config = dict(
    hidden_size=128,
    head_dim=32,
    tie_word_embeddings=False,
    init_std_down=0.00675,
    lr_head=0.00903,
)
Each number is 128 + 32 x the weight over its row's rms, rounded and kept within 0 to 255. Layers, rows and columns count from 0. Numbers have three digits each. The size before them is the row's rms in percent of the matrix's.

# layer 2 MLP down (transposed), 320x128, rms 0.123, rows 74-110, columns 0-127
105:139153110112147143099174156137194145168158129111076175158138082160109112091163119120158181127150098123107133057143157161135129147106137081100114094076097134068083124129149157133182177135232127113068121150195157126142129121076136091180124111121137127119143116108060130167065124107126133171129130154155135110129125159076124117088125130141182112099172092105068114072069140173110162112112
098:145114134178137155135139115137127145141100081106086080092104134096132120024138100118135173117120135147126106145119088134149125178135117142117098087095133165128136091142059123096162119162133178106132100120120122146085135200190145137113115099164166156155134043078128118178188126114163185153133147106056144143117113140150179175099094143126128156162076049095160100213158113152102139120149
097:156089113080179130173121160123078122121116078142113125122111163088134129109104093110157097122053153105113176146149150114183179107082105151162098121112129144147136179124137092171142086121118084109116115135166148173115090115152147161127113133197059188072093049123165101163123067147123126121140141080086044151124117112066101136099129136060137106128105175135109094071073108122112124139123
098:148104151183104109149143166102091167119140127192102119102122100140133132198101134140091125028098080136102089141125111109082122175101046109120102058075179094113084139072141138144101122120141133138130120157110110206091140131157145154126113177135083124052158149136196123133165063095159151155141150094109090125092082092106116108157131133114077121160117130152107164118140158096158130108172
102:105146095081157126142176193122110088161139102135099170102175083144122140044134174101092075135148137158108101149128113145141109175085155100132114113097151107111112179133143138142201088154160109147133133083113114100137117153101172090085141092170138066098123150174164113202093141150122107137155098154121124110086092117183121186111160113132133226065148063091139128151095113131121081138148
099:141104156133160118082120175126119163107162092104112146145105096094165067147174162117165192155180131118120182108120151133089099182171112151210127120168065104135137145103098176143185146208133161094159137117095083125194117134091135146145105127071148117160146093064138186104121117109135105149129128135091149122158126134205140154160109075132170081127125131182161164167094126140154110092100
096:144108098151132129124131118116142100061071159125114075086118166166126150161175150134152137143140091155109085109233132129130167130154164157173159135151152108099104105170122155110140171093183175099110088144082099155149106136117138150151107136061154113133109112001150116133095178139161170113137138114088105101168150148096158145074194130060120087107147154085119100131136139125174113116104
110:110106112121136125056126094135092130084147179161139118110119160141149162169120161170077108058148113129095101082191133110124164166146131139096134121113109133107160144087140189177080095122157164076140134183133169160143172168119142128088125122152090139137071108081113153111095147088123102110157108142155178134186154080066117160091127113117106036105132104126121132151115158169227121096171
107:130084118146141124100128126104042073101063118168168099142195134156159133113087074109133159148132080043091164084102149120180155131110130128102096188180123057150106135149142189119175142120097126156112130176103105113103129129132104114166080153101087126117176109170145122132105109208139139138134139105101158104172149120114147193112082178122155107157109141113141143139108194078126103093101
102:083032136098141152180085118151135114156085100207128093121091129120139116127113131103161130085133080146128105093101136130162160129120101138156128125116136155107087177125186160142126036137114133122160145154118103096142116160164121123128119163172152172178164048210136176048132105166121114160183143112041139136122141115133178123115095149155096104124096150166112147182167120153126119110121
097:211096132100167127129168082129114120103136146135216121129123124123119130134154160132126074141112116120134150159136129177165181095123193114090109151162131087107161120099176106126143143144113115137176167187115178117088137112105161042127095103115107137125137150065124172081081091098103155107162108121156125085147077114137095135127151115158056189130128066123200133156166144177112145062103
100:104087153111047119114140144077078184104119111163176091081111109125082140051121139129109066141145126082111143136165165138140083151143106119167113123104124103107163104107140109096197121099144101099116074094144193146160100142118176167124144176086156133136147061129169135163118136170096147103091075119180153135164117094121044168089108128111118146135138126109166154155133176149097121151203
099:161157114144114142176096136185142155162157152079115129146144099124122143171166098126185166120092132224165088121099095131119158156122138158129180129173150135120106106198203194148141161113161133138130131092106147128095107121106148128128179106144116135134126156101178158123137185155149084098127051160174146132225114144037130178111145126132176139121092158139120136117158141117132132059136
102:140150175177130106172076121159121121072086128094208103147143129139123140162197096123126124104116122123119186124126079113142037160140113127126124173123114167162133103118144118045074083180135129141109131146110150163107125150175169171152073100118151031141172124168125107138098130097095093106103076150094136102127113103129136161133156125114121131120134170090122091164082086068089176136176
098:135072110119129163101064155151082154102139089159081124109099130116091111126140117144113104165085142176166107081105166225140126142149139164099086163097133123137154163112123134182065123176115107143171132147171073090199104081097059125135130089130125150116135135076146132139110102072140163119161160157074085127132170100140132112094166139125144079100090152133130040134123103101185126143173
114:177108103128097130127153087057154144111129114135116120104125128121113115094116077107146148146072089099110140092139085113106152075147119158113111094135116207130146087090124081170139112110165165145149158125083187127179194127185100120149062174124121114143136128131178120068134159111125174163055153121150151107088112152108146131159083120164136113087131068114128131107096116247096108178106
101:175142157134122109224082108066160116134169115150136138168144146135112128058106153133101128100136122161161081138076118109080129133125115165078172169115078109089103111106173086088080148126138149105087132132124184118142084110130194090136121102181152121115120145130141113116112140181082146072091070138125105148124105118151120140142079074107203119133128141133168172170144068109132111139033
103:115146173206141129130190092104093114109162157124139094129111116159101148144164152159129106131124114117141139086136061157094115127024069119094098088136140138155158115103147103165084100177120127130172084085104151118130096208086118138158130069117115096117082144100126062131053194149099085109071173134133057138140094137142144128085155158087129122132167145111112138133096121090136099133168
102:176144108106079129142131125095163120146173070103176159110230127154121116182156115148195089131218093118092118113136163120109142153146131188144095161069162144068126131125152138137143119149135151154148102150128098060125088113167097128141158102187108120151137089086117118117188152085110087211137130131143116131126145117119105088178135167156099099130123144090115134123165200071117127132081
103:128132137126131108127117155138113089151167165172156071181081142083117098104190150122092107108130108164163165129154089116107129145110114184094133134061130165105178126098088138156087095082070175101134117176217133181083145168107134187142107091186093170122146095097048194095138120123146156161122108103145132093113126133111164099157125126154117149199104131119137147132108122090096081130180
103:096067141162081151200141168139084167122073097134144138116171153059146143124166195128131108101111118095081130167118109150066156129128180122085122120127078084116134151143158160156129143164062101146159146130157136146133107170200191113091106124115089039096098128167136161095144145127122141086094095131197140151125113118193122145121109097089150119159062098126115121140166163145129144109087
092:138197157086120166131120196094176118155154111117158139171140109143108092161122170101114132160063112139097143157147098150142143156087167141150150171111107188122213135095133112158110117163126103089097118119060174103129112126056114104152107093092090107127174131123126170125146089124100114150179099084168138046107170155130154137128059126149123131168121157089194178102147117094097087112084
102:116066102175087101127151130152170149163089117136112157169161083106143157188138176122137182093101156093091139068145109091108132076102166084116110137088109075186141135058124138090102076125120121130128190142129152094162148085145205156095140075155134093119140136113111130120162127142087114193071117127168132096105103144088161181067164123163128086110121094134086100162098096114094154159133
100:155076131144135106105093128132134099162113160123131186208133115132117101116118114146149097167083093117208132141130177140134142085146184171146132114183153169169185160162110165177093177132137150163051084130160117138154148097180131170124125130121176091076107118189160153133156157142148117165116109160175136101087164155137140086129146081126132178075131115179150074064128103134148098165098
105:144115136088166105070147157127090197128119113191098098090133110094193122116074119160156159161188073160129147161173084097147101164138126094098117112146115139099105169117124134216107114112117114171126141195188159108122146134180185136125137158158137145121155066155174148159144089132165142101123136127076165081150118118144121128120137203150133120085108178184127153166088152137077099157158
098:131146113122145131168137086166127138171117119154113137095115136155121136152105085136142098134192129181142097079140159083088075126051108152204094103068151115105199174131111138152102133144160121110135117113145128146062099135162068103146157143126154135152121089122080161098110104175078113097133146087197188111140094130116084175121167058112145140194148195120133156108071127125104174135092
092:127126109140089116189055148122099160117062145095134174126152159117110160158109113139068117116127161121175051101107162135171159123096113089086083120109106184178104122163148112059110148081101160138091082081139118067162146186137158064096163154082170097132125137105162109076140124109139148125151108098137125057183122132171182110110148090109115121124152132177106154109114129168168078118118
096:088084105149115100158112114133157134089187146177141154107102176069130125158201187180120133145088117097156115117135154110108092160152126162181163137148143128127128131120138109135132183140141129073183141149140096084123090154138113131114161170183181086098183137107192093124147141106137113175074112156128166119173155118210193186103144114193176072145097119125117138180103123119090134166122
108:097059127139086154169127152090155119093079119133143134096153166126136103154087183078128113126118130134100119074149113109125105201074111107162083116130119180147055128129147128150102099081082119100110139139143114118081125148135135149112128118145133130185103131150172061158133113115150122113095151134165094143162087213148146111100133044116102036145186107157110114114092166200112185134165
097:111117122065193106133083100164106110084123138114154116121156069116083118127117158096126169114107085124111128125174228147150127180138153152143158098096178203185131084167149177189154093087147122175095087147165097158118092144133111172122140117076115096118126155147121149092140118176145134134147137188130145116125130137137102103088131114095141124086160107134130098095147139201061118038132
105:104121156137112133084075129117193058140122120118125067129109072255118158109122065093164156078130109133101136166159144127147115137151146091155104102106169111189116143101080098074135144138128088126112126116112085134120147084119135113180179201145118103131133139132161080140150160168140128161161171163141094110098130182177163128134114117138135183109116157176099140129098129071112121088125
098:097154140158084151145088145143134120079136139088135207115081142095125150043133147121132086137144119127146077112111111157105152168098092152167112101122138115126095118105189199127189179122102151127189128123102155121154192147198132121189112100105152148113171106106097128162132145126161097035148112135169153174145144121152163181111048123126090160167082139105103125112189104121155136127150
095:129141129199156093154128150143176133140160091157115185075118123104124125115142144120253092176175138113139132150105067134135102117127171145123157148123101128123044129132203109189160067115103160119157102140128187174131148122132162112082147158135094102166169164176165110145159122144145148127132148143169177150068115091068164131105140149069185137122109134132138129100102161114113123119171
093:127147070141100151135081171100064157055114141137125112126101086148147116077148162158118055121121125151138076129141127156102165128146168185151139104080146080144153120174138157093131137161208148087088130122112089150151089075137137123155109082114119129123102183173161114088081138136113116169085104090110118134164110109060192094137146055132173109118139146131154082131093112186185157109156
102:147111099090105029111139115170114141083155107186076098130142132162120133125153157191100106067118129158093167132153095121122119094144119140153109103168084094121118123128173119111160104074146137156075134154128147159101141152140156114134120070197100155158076072167156161139111151082085095114133094128192123178127109184079163158042060109148156116089110143122157135120136151126155114090079
098:090071156120129087136134151161094194099176148117138081154170088119153169116140169074060154135111098090118101140136117158136192099053120156112129148087145120126113136120132146174094115109135158083203142165095133068108084069139111110146142187134117115119143170127093177123078108120114162077049156162088150141072155148144177147108151154142114073122122122135178095081112115126092128157103
111:163094111123177117141140140125119057162164177176157099117179141163161105141117136182122140179159133033148122079159127139141104116128148133088165096110143131154092109178158192160124146179157125117089133093088056097116147057096134087129133167062148156183120135120171100106134124119062122125085140170098104200135149149168159108149142161128108119114122147194146123130114089076114089146129
# layer 2 MLP gate, 320x128, rms 0.143, rows 75-110, columns 0-127
093:116109125107113122139117151086098125093195127092134159096107129196161079096124124081128195114133107125117136131154117182161083117115095167143139087131145180108147108153092070136157164150137123118106166110129138148128094142123075115142218119156150108175133125129122095133110069145097189076095016137090108138168155134157132094107107133123123139127156079164139118069178100198197120094155
102:099113127149090134100135112078170135111161109131121119160117124183131089086129089129144166152142124151106107100074078140065098120153190082158183154161139145114148082069092166171124185151137148091122114126170121114136127114124077142116175082122182090128131179126114108113092195136197123160112126127180169097114102142189149081114107077101144130090164157049093116069106133129118095067147
094:068134112082088125122177093143149121136185150100136168169100128106126133139116134160190084171120170110125171158109093099154129111150154189071123196189073175154183087170094153139085123109093142152146107134127132125147171114145080132126128082141175113203114133120123174067111143161083158153136089171131146156175110115086096140135129164196171130168108116139128065152103066133115128129103
098:139126149137069125188128161137122078080125124111149152069113204170119142114123088157139089142185099147139140133184171165162114141187183084103088139079122126134120130090082125138117168115157158135138113087110085157149115132158111105122119102142125119127193095114149107129107083118210117160141165115104146177165138123097132209126091115138119148084225088165111159104158105088099099190154
106:134131073113148114102118150096143155042171133117128117143116170114139104129149177097144160147114100088150155184128168116086060208189095186124057144172131070148138162101171153125122153132135151056152081129153149118153144172138080095128121108111122104170200148097095170165123137076176108083163133186139167145097131124081120111138141137109101097110158170120159129169104134154180139147127
094:129136148112121181112141132146104068117122142096167101146101106139050134143075163106147181151111129103130129165140104130103050054127071114195174090148169150142126133089103105147143151101148145133097089163127108136201063070093209117136148169053130141089091131135170094129112096166127116122163123176107127102125133094131102171151152139153116134075162156104129134095169158117187178142147
113:126140096161092085180187145069094110190112055134098123096161084133124199149110090150183152144093122163105142155121094089137110149111124103094072072159139131171127119125139136124153142112117139089134096136071063122099059133161122077130112133096102147102145138132140127158164136167075081139092197081147152109157081148127141120049080133164094185095121153139094100111138119168155155142108
103:123133153099109086155148076120117129137137132162114142156107123130118103130204114132146168137117073189163119120092111062125190063129121106116171099106121152173179185112093145167121186163092201117091145115131130139140109149132088111106135098165161124150127173128124143120140144179099122058089134124151173136120118215120193137137082088100092090087091144160087171167191133130111172114180
112:140048140170118151125148096105127148195129119139118090118142080148079139110116153096150129127121160090122114139114145151180095101111127126136103153150076197102088158100093127129111093090083112159150138143159118169131096082117159173144117168127166108095142140086136195056059056154122174132136152078160118048170143170113133093172170116177104181141166115152117171123107128102138198104127
093:108151157095166120087176125134145092159116158126156111153125095170133083124076166139148069092135081124119075106054101167163158157137180088160065105122123178146091130093213156100115166127123089154109115121139143135103158149143105156169140105123144082154139165093114114138117158071118182102088160117138157100154131125100128152117154119112201102141175091047096100141120051136107196112146
105:129076150128144149137199095174113119168108144131120161096184113161144112118087131087135116085075162136103135139136130076114188102205135132217119126112164092117144121134082147091141137126142134142127149128096136203174126053155082122105103173171120102137088151123203182108200168155136143160147156098109121121102105170165137126158147186148174103131109119159176109176092101127089120154099
101:161120052110117152158111108112134128137164132150142101124114142133159143163071099120062169141071116122090170124104142085077153127136131096139163070161129110117035153200198126117115110140170126171094104100157133169094119087080135091157154135125113127180147127135133185153139170105166167148086109133099082153178128199106153161151150166098199145140074144158125126109107097059122146126132
094:126166179152107132176145103125154084124122150121176135095129126120105128108180122130116130111155084107116098100148098086068145124161133133177099103129121155105104114122136112152139083137099127133171088082109156119228142138138058136080134139155100070109159171165151153163134126129071130235121125132126202110192129130099159136205155109154170174093156155152142161165101126174072166143151
093:093170136131147126174068158108197135092109170216145112120112087120152107158111160149199188145084160132100066148159121109082073123172123161106141102142103135104096097121114128086101131138093156089080124121165122182118100170094086105102058082117146171169129106152171174177143125132114148072087104152115173145155142155138101124130151136206126123170152061164127143106127143111128107143106
103:101077141167115154094135156136163108115126116154097097107093129111136114185096152136133123200116158196116141112122139092153116106075093091153146156079146121128147102134137117138074106097131089073130157136196187098069062182119153138106163161144130103163107094143153181141147201170114127077120143142127121175147142112193119124056112115128047155174113128110155106145126137112064086089079
103:095132114062163068129105132087145191111145209136087118091127129094102129091161178136098155133159120110157124153121060152164138120089132138086140175150139136137075122153163194110150093156085157209141139151077134114096184144116126123126154132121178134147163063138134140084136171124142110180139184166113195143145134139095076137196164133061104089137145119137175141091122151160118122111155
098:140165143161063114117131131107149128148163188084143121110085143138133115129157166113128197115123137116159125071176088125112119099099116117159135055137103143134140187148125146090101076172096132070125158118069172139071046215066082167164105091126134110148121110141139059096138085130075128113100058112102131169161145073107139130158158127121144166160135065144120105130148131129094132128107
103:112080137132083114153118095138129133096182110132141089114149157105113113125153111151089074112119151101174191130173164160158110140140096117199108157105145159097169152170106086110119088165086113119147121150145118136076139076176122096138141113159126047159161151152170163068146128114107055187125093046076106131170106107144114125147140191154132122110151123091094097128176151191186107082112
095:201100134156142103097179123100130079146142166121116086180160142124121099082149115119027154112114130167166142143134086130098112143082048136116178089098112130100170146176166124099124113107168166129098120131166141096121128144060166146172122147116084101116155116058149109167120160122140177123099106131127111077164120151102176125143110063131171127177165121088172145165104124155130061081170
098:156128106124126105134140084125159127137083101140076137082140127166143044149115113079167126166090114137112135183153129174094140145191133035136215137171138104172110174120098166165150125150191170152154107130122178120099139101087097147141103128159174185078135099075108124112085188117097159132123131102096098114122125137071125136098122165165137132113122132130160090139182142155096145198178
087:098136088175115129088158106171165104176195131137124139155166176079085109052110185108129161112133148124134143094191132076150100245140158095144126150136104169122118109107117137133154161115128101120108069133138161109171085149143117116135089126130127063117147086143130122164148116215117155140134174165141126165106123202088098136129096091152142128089115150108150120123177116081112097059114
109:105103087141132160096168087116098145208124172116115133126112148122079129158066167096170144142059154175094108101150173045139117113129202103169134128106128106150121140082124150051129145080143107146133143112151135126133142096133152204116134122120082130156129154098116134129154109157122115206051161125165080125138116131116127168113096109158146190159120127127147163212087095082132175158137
097:133088101094151109141150065137066154164103063202101109129107137166127061125128149171133146143107138144136072177113131084133142062109157163107120123121081081166143110104161134193106134107149107105068147137125132165146126135105134161111153120184148106172166137154219154123157182135154113168105144128170116159178160162158120106174144168133167089093090109167138145072078145111158173162099
100:085133142163118131148137101109143064136119108124130112131135130132124114150120166102142096147126154205131133157114148157052156133197160124134134191111066117127069105079153111178118138096147174114138130099098158124147161078125045087173170108063082121176157193094121180196089146149126137121143154161114117107158120111162117121122102178177110153101138080178128107138108140143082151126214
085:161106080093125117090070145157183150077097171085138109162136109161153161088087133129178136142138187119143117153157057099141141095143133073091085196149113156107164097146088149088115173108095116133133142113105138159128104162153116128146106131151124133128159138136113148132110103076128137095122148143188199172117139118163166173123146199099123043189092097168135156177155163143128077157188
099:205144092122104162195132085156154126165167112068092141136137130114126161204172129107124118138117153056118111110091093079120141078140132141089182161136098173150159086122120119173113104099104112058133132089130140125078115150121149140157125138118164101151126135135096143186113107188131073190124080147098129081083126060112093136052118087139064139149121150119101166124077148144150121174129
092:097163158088103142162066112160081111138116157135115115161111076188141165125043143104139183169135176107130111159083169119120128109147156098101104103137106159121141117140101144156090105193082084144070131116104065148066157168092106174142100104096187176130134064206139075128090144105126147141138127097124114117158117105169087106130155204102118098111120155122130127074162105117157089129150
116:106088079154071117131110141055160145156146147164122143077120151127131115104088082088155197156106146154092147087105167119093122167051026161140129127112079163098092119149134182116127136078087092141127134093161168109068121134102127178140146099100091062160166164118149109086134148150115108132084155102153082121166106161160149136074111088160128092146094077142104135134103141141118163078129
097:146107107084120130139065119107148149102081171065150108172041124129162134128146139122092101106172080141185078138117124105094095120089143089110104130149143126171118126117120116160137182165080135155161091212126122130131133124073190180142087164106140123064139138121141117050097133126145147120157133088132054136207124102103128088119141139064177124160154153131122106119126144154149053134156
104:051118055144149132163160125164039161127080109127107124086118152147125093142153190183114085132159137107104181161109117199110120136105177154114108104104116103116144119154172158150135108143121145131097113134134157170150117124218119160100096181153149131087072125125152163137154104086099174138174113112117130173119161109120162195102115165126155090170179108123134128035174141117153110113112
095:154118098138126135121156124128131085093117150172132069083163197123184129145155134124087166121134157090157167216122143069077107131134161109149147185110079140143093094127134143117093133070118085089062133141100134112135094127093139106095076099132137114155149078145125122102121087155077129156116144146071093078142140130128146076111168145165168169142101151167183090113130129094031111185091
082:109087182138143133150142091053143100123223147131145128177174149122128142195199157159133152145136123125145111161128171097123072072112085210129109126136101141147134130065147105165162109116161039112165148152121090074103139118113092121093135164137101135087105090095159123108161141140114115154108191125166143150140117135118133147131126077146121172075148137108048115100145130106078175132168
099:170100137174107050171127035094141128172110146124143089162109174157110119165078080090174163147117134152147178087212169106155131118134134053089094136100120180146145144086109112092133165138101162105154139118122142152118103176156139115114115141169117131140146098142067119140164150177114135159089144130115087207096153133186071126079129140139137182093146101093122100117124136121167177115140
104:154127107083130120102183107162118137106175109081136165085140122150150088175097089119129124106146118136099096105085179157144194166143176092109158096125114104119168142100146122056101105142138145074176152159140117161155112178139054137138173112099177118152122096146109129069097142148169117122083115106096171141117110095191156157167153155090053155098193110130138082153141039143110144168131
091:144115142116161140135147102107150190114019134154148109185107143147148165060087080150138095075154149145124143115126145115146112128133166077110102150071207097119126114146134144178140193175122172125121087117103180167110160127170099141136108124142123055123149079173110137118121111131112151143158124194149101146164162093185112120120114152107135175082176161105117189158141111137164202155134
126:068082183074173164175119111164133120130172147166202136094191122133170141165115133123130124124148147109106123114166171090104057144130074115177162092115111119073157182091097124154107151132160153151052157103115124134142143069152086130169188101131130129165131161128115135097113151117144154154150128107079127160097214107162108148195112150097154141099097168138153159083116166170119139152151
# layer 2 MLP up, 320x128, rms 0.138, rows 75-110, columns 0-127
091:133136109149059139187128082103104155107187111055176130176172133147029156099070145151142122111114111147132118085182085136107084147089119160116165071156156176111092155132142133124154146152145113155127117128068127110118152103137123086201140100168099102089109111045160083111091071094109127143149090134063123160099131132094136131121143143117177119066143117126146122077120142086128150147142
103:144157135129122096110164143088141113151138103173080101120158125123156103232109163094128121134131059160113100116099176157055109126106134124136152135138136095040121127141108144184200108086175136086093108088138135159184106138144135135132121147128190191111117150154109127151105147139155151118160153139166153120141064157137076123067129098052154103094136096133137157178133084096132185183103
096:118136087110139100159153114108123080195106113117114125134148103078145166152102150109158158188160102120089194174112137104088163143144099086135140190151133122103157130068146128097138155203080136125111117112079107117150111123156113158103196111142057147154125179126139126138116084077153058134133086126059089137139076162033165161130126151114121152131108171090124102155157176140099159146169
099:187135145075071128163120094059047118120104151182106060098108114111128110126113158109054132158150091132171145090119053150136121107150188136110157144172102115160150145135118151149127077100177179181101116172173109233119105121107115105111155188150151103059157123139092112114169099127131131108175143109151108123135162154119158117120112097151105131086175127082119102134097130122118086115141
105:161114122097066063184162102164086097098126105071142121177065130143133115125155147205072115196111128141155100118126161113125150092128146161071173145084143188140090112137175071132101141097105101110139122168113123154081109110141138155143129114151134136092109112147137054132060113113146131113168133104151136107171099101118133132110184169143086159089113098073067150089161112057126087136160
096:079104102114067118096158067138130218136105132155087145104116170090159073078091118128123065133106071154098122146079147155170122112121109113027144149099125126138080124148147152051151113111116104133135094103117155074097100129158149130143152135142114147169136117171146120118161179061175068101080107110138158129090130157106099132120072123176106144095111131163122164090165135173092115090150
131:110135143109091187083140082177098208097122185171124132138094131123097126113092093101126156098178167073129150168110129125157109083118174135147097155125124120131130122149113116147106146194123131153115097070123137127157096101119121130136144178104196086141156135132182136136151143128156184164126147150117096186103125163126095157172162183113131161133142112134121136171115101110063215196028
110:120178157103127093094123159123203161187181136182145139171140089196106110123162160068149101136150106123156046112167143112094110106120101052172181103108128117113140118110117112100113107087140144102119190096111145182102060114131151191077144130148128131155123152067132122127149116068109058128129172130108160094117142129065066135109124107143123117130134158153144130099121052141117138088118
102:094096056130061134137085153073118104124118094120146093106169121179105160107156117123180155113149148088138138103096143148163101065118122109111094194165100187190114144120109079170099096162121134158104100148184132109114134112152140205127111122120186124051143138097132185061120089171111126123106140145130099114204084133124114097127179151188116174140126132100118164175141119133156128079109
087:091114172072125111096169108175120131128131151104180135181059059152120082114122142163179114117075107112134091112079087208142112042116154134137098175138099160127149179083158112126123174097104134100123117148157174079069153133097119144152135096111120155181160099102101127096107075111134123108148114106128142152119176081146094106056140109145150112090141096100141132135123089197122174082152
098:133163132168144151118086145082158116138124138154092094153100139084168177137165107178174146169151056101116146129107068173074085136111104105090132173152046115114174106165152117108138098193117109101156173083150124123163143180120146105173128081102153132116125176106070089139121139170181124175156146138143176102108130085062133180149055090145113190116126158146112101138106124165134133109138
100:128171150094135054172103048121134153131156103126072059133169123088099101133130158144093108100110112165082073126164099126154085074117110152115140117104104146163111187122134067092162086169114174117108109145184134161127160172089118149135161181154147121079188085128148131123133121180186124108149108087112094132150122118102111104103142142033134124179071129143157139131145092070164133115126
093:088141184146126106177099153114139152132164133080141180126097168135162170097112145142159109106188142195079093106127115105195134129147170146082149118118171131127144084168163129168204178158090157188089167135118063071106148082179120110101142129209143160109096146086127122166137109156161124095136144091131142065158158099144147146146137144112119129148165126163093128072138194115166113118152
105:132147132136090138139146148118155091165131132137053077088138130129137096126138167190087097059108084087178140135102190173111124080053133145154146183124132130177197073126092099121150105137164103102170138102138138094173146137089083077088133071131131123143098120108197081110128073155089133132123140153057192122097125105118099113129147150134177150144086124132183116113146108194128126127117
105:141137167101152133066151171067110087085152109139144161077120133154128106148037150118119141092115174135115133135170171160154133141104167093120161141073198072093142140114087086117105069108137106154142114078186121090182114124118130154111167140089169140107148154180080164130198140146107081143127188091138100090162136094092082083143097125131082138104072154160145121133175143088110133104116
093:163134134143128133110156119088164174142082149156108175090125139198138100111122158170046169115135102148140068103125077104131111077078152147150090147102185149177114111167110122207118105139090131175107169147164118189085124103119183116185126118162166118146120097089144167060132093090110136145119160126129162124148176103120109128090116117110165172184102134171187127136107149094191089108103
096:131100090122218201134130087135137119137128187102136131169166050106178084130065127185140068069129130149149108115120090134141179136111156155165127140117155093090157104135104111129092180143154083181111141104164129136129148134125139143079125173095082144101187225168082108086112085135132058097141129114129141187164127155161120113157132108124106144116143127094155124137150142156137166159170
101:144106155129115151140114166103208143115177107210124133080180114195079057135157098138160106157129114103081129074157131154145140146103164144173065154089105162067156178118120135118141051127122135111163124089124112087104084105163134076164117138132127068131173111105165162123192172133089109138159114179124122129163133066124124107174109155151070092138104124135131125148190115114116118145107
095:177117147155178168087143125117085148090108171134127143154182083219115089107137074138135159148116171122197125142118092163080186120181153160114124141133166132114098164235124144096109122139173117134034150068143089145055154133120142070156115146120123113142118104107107083130139085136129125112109100101112087149155133088160153136105072122150106107157155142124116153109105091106180109094124
096:129158186121117156112119085086113120085161111170085160086118120075165121119099092136139148088116155164113161166129121114142061162139127143116171094137161129110061093121139120161141123117158158183109174119175095115114133090089104159119143112168169136050102154099101151117140130106149125082140101043172164123199121113136131116115087095212091059156147168182111137161151125104175135093183
082:065148101160153097139108061183083145126132120088139140151144095105108219103096133134153185076113143129143166146160120125166124142106112093136113106193164178124077154146156138137144083136102129191181129135131164114156142104171050153138191117124110143091099106164122158108149194175208122087137130125126157157147117139124145122117148128182132103079099072125106149186096150124117101160188
102:125166144109174176146196130160095097078136098108172149157144191194080075085074122148125169093137119140097102113127146127130146126131044112138141098138165191136143115192102105143120106117133130176102118147140082139167055153134119084065091103149185108106159107133131155168137147068173120114153054115106158148096131169108152076155137116112122185092120114144166136142100132134129059136129
090:101160102169106115136152089128175101054136172144162138164163125189119168126070088146141050115154077155128208061181097141121108083173141113134119151141184137127133108159094093111162146076142167174207126091156148096097118080177108101084087085120089151060095085144105133110099142155102127139126110099076093106150117126148117089137119136099126111146108135179139147111113125105117097113166
108:102120132149152143116190058099134068130161133157136112112128169149171122179167139135118111087141127148126140132127224173022147128159080122174076144097075121134135119100130123101142149101153103114115141141076175198120108107123052142100172143120097134142134211087135109131108124142113088118150100108107097119163134123121146110147189073150121084133106077120123114111132113121055132135056
092:089128135101123128100101081111151153115113147131098122119138114135171073167108070123167184093099135188128083136158164073125161100120166134101172122102118134085138158098135137201112098100106132118097036128175172088109100160180118138078183114189088152185122143134087161179135066132166159114102091128158121113140109152136130109145101090143140143133073158145076215088104105136109168141132
087:117072155154140092024171106170088094114116128138136143087113138146144142049104174123152147114158105152164202153078123145144166154151126147111086140152124087189132120088175135137123162110186127143115108111158114088149169114169069093148096112134077158103151118141123167131042151070117119122127145121118133167150100199108135108123112128141122184128042121134125142134159136092131157197155
088:062106089139129068144183156103148126155174143109176190157161150104099168102174128149124159106135125097118116148167117111120134128118074155128100087135114131072126168096146124104159136107102084091108170131140129057143089176162191138090101148104138142068204170176146154169169115096115122139124155132166142110183147154084154122133105063112091177121123128185087181143078124164096134177096
113:117159159119212167097071115167103103094173134079169124124103096170128161111092131120161116125129139130139091067125137131147102086173184135125121138084110161107125189200134125123140165107121062128156157161144117168148131138145134146116141162175100163119111070118084081130125044163105147100139084130127192126144113090102107078175154107102103092120153145094081111139117057078110071111176
092:115117146157107088141169131146133119151155085144141162083167150142091084149097117114179202102093102103067172101156175170138126077155124113162132132087095211159156137117135186119110109101134122124055135058145112110125126131188075113111179102121114165125122137125119088141138081163165061093091145182144158164065116172128147187155079131147109138091101174139166092102113137097090140106114
100:169150093081117102092059112162106052106115116146119085162110111113091159107130093078074131184113150146150116085148136099114129173099124088158099167152193135123092148145137188138139114166134063116145090142104049084127117151082142099082125137120124163201100147108119140089113120145111130100094181191121135097166072178095165124125089089133110133168142143127071137048129110141105153116121
093:109128092092127140162146118118118159108087150133158071126161194079125187130147144138076109108094144073114135149139130144122114127154115089139140145132110082122115114074124080073051117117088095152079160170081145088181081160121145078112132070174137110099129124165086144155161145135117201070142176133085097068143178124072110209140143127146145143181133164163097096127090098146101109126116
089:183078198110101155076157141136109125109173129129172075131134109159143109123106106136131149101144145124139095147100136198085200088140172129160077124109147125125144119191117060129109131119130106125130146122078067147155135121136088147086152099107073162105082094096154199150114178162107134150195060159104157084167098146188132116103081144178102141123154162112124140086144104126129111107057
097:152121129131108136106118143220116123125161172148132129142066081148116133093128144144121164162188142069150101107148085114128132194106197120123159127052086098139092161088146126192125100172100143091103111207159160137172176122088181134128145126100109149143134071143160159172129111169151119085092118123104172077175101146128147166139103057091144107137149072129134120187139111143086117111152
095:196130148074154092120167123118054135118089125171131061131112068053176133150104113169122112109107143094101123130105152194109146098125097157175154168108128104127162108151124140151128169086121135071122135123167132201169112133105129072095149100114177147136141082129126168182138161106114105094121139120173145059141114161112098131065109135170055173107120154140116103142168132182110094107069
090:167104143193095063115108145115115160146175094141126116147139104095179102110226183085124169081099131139125150121156168188169145178155077090144123120146080126170118156131084086143178163126099143128125119122123100130094084166106136134092133154041126168130077151092124086183043124172119134134097144138102121089112148182092109138147113169130156088116078130104160128142139163147153127142089
115:151154115089142165170127129113145146141189138152107142090116129118121124197095154094147181105104116144133107094106189057123096091094155160133109144188179157150092160192114184148120068123167104150087108146183104148116133118125135108123090170140128200131150103123159130096149083200042162124151138195140088080147112183167133121155121107154129149131130137176147189155108134084162092134115